config = dict(
    d_mlp=384,
    init_std_up=0.0361,
    lr_head=0.0177,
    warmup_steps=265,
    train_tokens=309300000,
    dataset='wikipedia_en',
)
Each number is 50 + 15 x the weight over its row's rms, rounded and kept within 0 to 99. Layers, rows and columns count from 0. The size before them is the row's rms in percent of the matrix's.

# layer 5 attention value, 64x192, rms 0.0721, rows 54-63, columns 96-143
093:65 36 62 63 53 72 49 39 73 30 61 48 14 46 60 44 37 23 27 58 64 54 55 22 51 42 48 77 42 33 64 35 49 43 32 30 60 36 60 21 36 55 72 53 52 41 37 66
094:33 65 53 82 53 45 73 37 25 34 32 34 37 42 46 38 40 41 44 34 45 57 46 37 44 46 55 41 43 59 65 30 29 40 43 47 62 18 45 65 43 24 55 43 60 74 35 42
096:20 37 13 13 63 81 23 46 66 47 27 85 59 61 31 35 61 38 54 40 57 62 32 59 54 42 65 58 41 53 33 46 43 49 42 37 46 58 56 45 59 63 60 64 47 27 51 38
102:51 54 41 63 58 51 27 48 63 48 53 40 71 42 47 68 91 62 60 36 37 45 54 18 46 54 41 57 68 39 26 32 52 55 51 53 49 34 27 53 80 50 41 60 45 58 55 58
102:34 52 18 60 51 38 59 64 21 34 45 62 37 31 57 42 30 76 57 50 62 63 27 61 58 53 58 52 53 57 26 32 54 32 66 47 47 66 62 57 40 26 51 47 69 51 13 53
099:69 62 68 40 51 36 44 38 43 35 36 48 60 40 55 91 35 48 37 68 43 49 47 82 37 44 51 61 57 58 57 29 24 56 58 39 51 25 58 83 56 50 52 71 71 58 48 47
095:62 60 66 43 39 69 39 37 80 46 44 59 49 43 48 54 25 49 45 35 20 74 63 51 50 46 48 72 81 46 71 46 43 50 74 66 37 91 50 74 72 45 55 36 35 67 38 44
096:55 56 23 84 41 47 66 47 53 83 41 20 69 25 59 38 77 69 58 56 58 53 72 29 51 55 56 47 61 37 39 35 27 66 54 31 59 37 38 22 51 53 72 16 51 56 35 65
100:39 57 79 27 11 55 73 60 54 58 45 45 68 48 73 44 56 65 30 45 59 55 45 82 53 58 56 43 50 52 18 47 40 33 52 73 37 42 81 68 65 40 52 38 56 65 59 46
091:71 53 40 45 44 53 45 71 30 77 56 63 24 44 88 47 44 38 87 52 30 53 32 31 55 53 65 53 49 39 42 48 80 26 40 32 54 18 38 74 50 19 52 64 70 58 52 57
# layer 5 attention output (transposed), 192x192, rms 0.0718, rows 54-63,118-127,182-191, columns 96-143
099:52 51 69 45 35 64 70 15 43 69 58 21 14 40 57 54 47 39 44 70 50 70 67 25 87 48 52 49 59 49 35 55 55 54 54 54 47 64 31 57 51 23 85 68 54 47 66 72
089:42 48 37 45 48 42 48 29 47 75 65 56 49 41 30 66 38 41 19 08 58 29 58 35 56 45 52 65 50 80 61 32 08 75 94 83 60 57 66 49 39 66 22 65 23 37 56 48
094:68 47 43 33 59 52 33 85 69 33 61 52 28 54 79 51 53 39 12 67 28 53 53 52 73 39 50 62 41 42 73 53 39 38 58 38 77 75 59 61 67 56 69 23 52 51 77 46
094:60 61 82 46 71 41 35 66 48 78 54 66 48 30 50 31 53 56 45 64 35 67 40 49 66 73 55 49 63 42 37 42 47 60 73 50 62 43 38 56 29 50 44 60 41 42 57 42
105:50 40 59 36 54 56 41 15 50 38 69 02 44 38 76 58 49 44 59 61 44 17 60 47 39 35 44 40 55 51 45 41 31 64 48 15 37 47 53 43 50 74 34 55 53 66 53 33
103:55 45 39 61 74 71 71 50 57 62 39 65 77 43 45 56 63 41 70 31 85 36 50 68 36 33 42 46 32 56 56 41 58 36 62 38 54 25 40 50 84 55 53 63 37 38 52 54
098:51 77 78 33 54 55 38 30 72 73 52 54 38 46 71 48 17 57 26 40 31 44 43 72 47 43 52 59 65 52 31 99 44 38 45 59 31 32 31 50 69 49 54 60 46 33 71 16
102:28 45 57 55 54 61 63 44 31 64 75 54 46 20 50 64 60 45 48 68 55 61 72 36 57 40 35 35 53 59 62 35 36 42 46 42 36 20 46 38 47 41 54 63 67 45 49 50
101:63 28 23 64 33 45 71 55 55 46 24 34 54 42 56 62 62 53 56 70 45 36 52 46 43 42 53 72 22 56 67 39 34 38 37 46 48 12 88 53 50 60 65 60 83 55 23 76
098:52 37 53 34 66 62 64 17 37 45 43 36 54 76 37 56 62 25 66 33 74 71 65 47 66 69 72 67 62 41 46 57 62 32 68 33 53 36 38 57 43 63 54 45 48 47 49 15
098:42 50 65 38 55 46 73 46 60 57 56 34 36 54 38 50 35 78 49 44 62 72 75 40 53 39 59 83 72 36 40 19 76 44 55 49 67 16 56 46 25 41 60 68 53 55 35 52
105:49 60 55 57 26 49 31 46 49 60 61 70 38 55 47 55 40 41 40 15 41 48 67 63 64 45 35 36 41 62 62 22 11 34 35 55 56 46 70 87 55 50 32 51 57 57 78 50
108:63 44 29 64 67 56 65 63 43 64 38 52 89 64 50 38 69 35 36 74 44 37 41 69 52 36 58 76 35 60 76 71 62 64 41 42 24 53 47 52 61 32 75 53 70 43 20 59
095:64 73 66 33 57 46 57 55 40 74 60 35 44 36 35 55 66 62 41 47 61 29 66 38 36 73 34 69 60 44 53 48 58 44 67 43 36 25 55 54 31 42 65 53 24 36 57 52
102:70 35 49 39 39 64 71 11 28 57 44 63 40 45 55 57 39 51 71 68 65 48 39 46 17 21 69 57 63 56 31 60 38 34 52 46 54 57 92 75 39 48 55 37 34 73 39 34
094:30 50 46 76 65 49 57 41 51 44 52 44 59 57 71 52 62 38 69 60 55 24 33 55 48 71 57 22 40 51 38 42 44 46 60 47 46 81 36 58 65 59 46 62 39 34 66 56
100:62 65 81 16 60 41 51 55 47 53 48 59 41 33 22 90 46 62 50 46 55 54 46 49 40 64 57 18 69 76 36 46 43 41 26 44 33 70 46 57 27 44 49 53 24 41 74 40
096:35 43 32 73 65 56 60 37 59 51 69 19 69 19 59 52 66 65 65 49 27 33 56 44 62 63 57 38 66 72 74 41 63 24 73 52 61 47 36 69 38 62 52 40 52 57 61 54
104:69 58 43 71 52 28 35 49 19 39 22 34 58 26 57 53 67 50 61 62 45 29 41 51 57 57 58 33 37 29 35 58 39 38 37 42 43 64 85 83 47 41 60 25 62 60 52 76
093:62 37 51 32 46 72 43 40 54 40 45 42 77 51 41 74 52 54 62 32 58 51 50 49 48 58 50 09 55 57 32 44 41 60 39 35 29 26 29 50 47 39 35 51 53 51 45 53
096:72 50 39 49 29 55 80 47 28 40 50 56 28 55 55 51 44 64 65 57 63 76 31 41 48 58 30 44 91 29 55 24 58 23 42 55 54 42 31 68 48 51 54 55 67 52 58 54
087:42 53 59 60 41 40 38 49 28 39 58 00 36 59 64 53 50 50 41 40 73 51 23 42 50 66 51 60 55 65 45 41 39 57 37 46 66 32 55 72 26 20 43 49 71 37 58 79
096:51 54 50 41 60 43 55 35 53 50 31 55 53 48 61 49 61 47 51 69 02 48 71 59 57 40 38 40 32 45 57 59 60 54 54 68 47 93 34 49 71 43 57 41 69 48 51 58
091:64 63 56 44 57 59 53 56 12 59 70 55 63 25 73 37 52 38 55 71 37 57 45 43 42 90 49 49 46 36 57 65 48 54 70 49 55 39 51 58 30 48 55 48 34 61 64 43
105:70 12 51 57 56 78 62 28 24 47 66 38 29 58 55 77 55 42 37 59 67 50 31 47 59 50 36 55 40 49 26 49 40 48 57 60 58 51 51 53 44 53 61 44 27 61 44 18
095:30 51 58 55 49 53 56 56 76 57 76 49 42 29 68 70 66 17 25 23 61 33 73 66 48 42 40 66 51 49 67 40 41 52 64 25 51 49 53 80 65 49 34 86 33 54 67 47
108:67 43 64 10 54 43 56 86 59 33 57 42 64 40 55 58 73 29 35 47 75 41 30 60 70 54 48 54 42 52 65 59 35 41 37 38 51 42 23 49 37 59 49 69 60 44 63 25
099:72 54 48 29 71 31 78 44 36 73 43 35 75 52 27 33 39 73 39 33 36 63 55 58 30 40 43 63 56 46 50 54 55 42 49 35 59 27 54 41 39 74 66 59 57 61 31 51
095:61 31 49 70 72 69 65 43 70 48 50 53 37 43 60 52 55 39 55 55 42 49 45 30 58 32 69 51 26 77 57 47 44 32 36 59 40 62 70 64 50 46 54 75 38 53 35 44
093:41 46 58 43 48 87 26 71 36 34 50 30 41 43 66 70 69 56 34 46 64 51 52 49 65 64 53 51 62 63 36 46 44 48 35 44 33 51 81 63 48 46 54 37 63 48 37 50
# layer 5 MLP gate, 384x192, rms 0.12, rows 0-9, columns 96-143
096:44 66 55 57 56 39 36 42 33 54 56 37 39 68 40 57 31 51 47 39 58 46 43 15 69 28 11 76 77 52 11 47 39 30 51 60 47 43 54 37 40 39 30 17 58 77 47 45
100:43 45 45 35 41 46 90 62 49 19 50 47 27 47 35 36 39 59 39 29 41 32 45 63 58 67 40 56 54 10 53 23 59 59 29 28 50 61 67 31 60 72 57 35 62 66 29 34
097:24 57 52 50 38 57 55 90 47 58 24 61 51 38 60 43 81 60 53 58 51 52 44 38 33 52 51 56 77 44 41 26 55 52 69 11 40 80 49 66 72 61 53 53 42 56 32 62
103:35 52 38 79 63 48 63 37 41 61 67 43 51 55 51 68 37 40 54 24 72 78 51 33 53 32 56 77 53 42 65 55 42 56 60 58 82 30 25 52 36 35 60 15 59 44 22 21
102:66 29 45 57 51 56 67 61 29 58 24 66 51 45 32 35 50 47 38 45 65 68 50 41 43 56 81 52 54 34 44 47 46 40 55 27 68 83 44 33 29 68 58 21 38 29 33 57
101:66 68 69 56 25 84 44 40 73 53 36 65 28 74 64 35 50 42 61 63 46 44 42 49 67 58 45 41 61 83 39 75 54 22 54 50 65 64 52 38 37 60 78 36 33 45 41 62
100:44 60 43 41 55 54 38 73 74 94 51 51 63 47 61 41 36 88 32 50 90 35 36 67 65 53 33 47 56 32 63 47 54 51 87 63 57 57 42 19 70 61 81 58 52 59 16 36
101:37 62 34 54 30 34 33 68 49 71 24 53 87 41 38 55 59 37 42 64 57 37 25 38 44 29 37 55 60 56 48 28 53 64 84 47 57 71 53 67 35 47 52 39 69 51 47 53
101:44 43 33 57 36 49 55 38 70 30 62 23 38 26 58 43 41 46 72 56 47 24 49 32 36 68 52 33 69 54 69 16 42 71 56 55 56 39 36 65 86 75 50 69 65 56 56 64
096:71 40 39 56 43 44 67 55 60 51 58 64 51 41 59 66 26 52 55 45 87 27 50 23 40 57 51 42 49 31 66 55 36 53 59 55 57 58 67 83 89 62 67 35 23 68 68 41
# layer 5 MLP up, 384x192, rms 0.12, rows 0-8, columns 96-143
098:43 69 29 58 29 61 55 40 41 27 43 43 53 52 59 60 33 48 33 52 68 51 55 45 49 22 85 20 65 50 57 85 78 53 32 47 46 60 50 41 48 50 45 58 65 48 50 67
097:40 28 57 43 51 42 31 67 54 61 55 56 48 68 52 75 46 74 65 46 36 55 49 47 31 47 61 76 74 48 45 49 34 64 82 37 52 49 59 25 43 38 50 47 57 80 36 31
103:73 69 50 71 69 59 53 65 71 42 58 68 55 59 34 14 47 62 46 30 43 79 64 34 77 30 33 53 19 88 28 46 59 70 51 65 53 49 50 66 83 53 75 21 70 60 63 34
093:34 60 50 35 40 67 73 58 49 20 36 62 53 51 57 70 32 54 55 09 74 67 64 44 41 44 48 62 46 31 43 68 41 68 20 42 77 31 52 23 58 54 46 55 49 51 52 45
096:66 64 34 39 54 46 68 44 54 27 59 45 67 43 49 63 36 59 76 43 58 70 59 72 47 73 24 53 36 55 69 26 43 63 24 48 70 57 35 41 51 62 34 53 65 98 41 49
103:36 53 46 36 56 60 47 16 65 32 40 23 49 54 69 56 55 30 30 55 53 64 50 41 55 67 58 75 34 80 59 56 59 46 34 59 70 39 57 45 61 63 42 28 58 38 60 70
104:65 56 22 56 29 52 75 55 24 39 33 09 39 37 36 54 45 50 55 67 60 23 47 45 37 59 45 43 65 33 91 49 73 36 54 60 35 32 43 28 32 21 31 28 64 53 49 49
100:40 75 49 43 32 48 16 25 42 44 55 56 43 44 56 59 72 17 71 32 59 89 56 37 28 47 62 47 26 51 48 52 41 64 55 56 31 77 62 20 43 41 50 42 34 78 46 49
101:42 63 56 41 48 72 36 34 21 39 65 16 52 33 53 72 72 27 45 46 37 50 58 33 37 19 75 53 32 47 66 39 69 41 37 64 50 59 52 65 44 41 55 61 32 70 44 51
# layer 5 MLP down (transposed), 384x192, rms 0.0805, rows 0-8, columns 96-143
101:61 58 61 37 44 41 27 34 40 40 80 47 66 59 57 48 67 74 68 61 52 60 55 69 45 50 32 27 29 31 64 74 48 61 67 40 61 57 34 42 40 73 41 18 63 52 29 41
098:49 37 87 49 10 31 53 37 69 30 60 39 50 59 51 55 45 34 52 43 53 58 38 19 47 84 56 46 30 49 65 32 34 41 27 73 45 61 53 58 65 34 51 30 53 70 50 50
107:36 33 56 49 50 46 49 47 34 44 43 51 33 22 34 73 53 60 46 74 52 27 36 50 56 43 59 42 30 85 48 72 44 58 58 68 52 52 38 39 65 53 45 63 58 48 40 34
096:70 61 38 62 51 50 64 72 55 65 55 70 32 41 26 36 49 57 43 62 36 43 55 38 33 60 96 49 42 60 62 17 37 30 47 66 25 48 00 82 45 49 63 66 45 40 78 33
100:43 65 65 32 56 58 44 54 37 65 64 40 71 40 52 67 53 58 29 69 34 60 26 77 47 21 52 41 79 56 43 51 30 42 21 27 33 46 38 27 41 48 86 60 50 45 57 34
102:36 34 50 68 34 55 31 42 57 57 34 32 65 23 45 31 63 48 32 27 26 45 23 24 49 63 63 58 55 40 63 27 71 12 49 45 64 57 65 40 46 57 39 45 68 82 69 75
098:34 31 51 81 44 35 51 68 57 65 46 56 61 60 80 73 55 47 44 41 46 22 72 64 39 57 36 38 61 70 42 43 38 60 81 26 74 61 67 45 53 74 51 48 58 40 65 33
103:53 41 33 48 66 58 44 41 29 69 73 45 44 22 53 40 49 74 66 56 43 54 48 22 45 37 49 58 48 27 54 64 84 22 57 54 70 47 56 51 59 87 40 33 23 38 78 21
103:56 28 67 74 50 87 35 75 48 34 39 54 42 70 28 44 71 53 42 53 48 57 64 51 47 45 28 35 48 58 54 64 65 45 63 57 38 41 52 66 30 30 41 46 23 47 47 62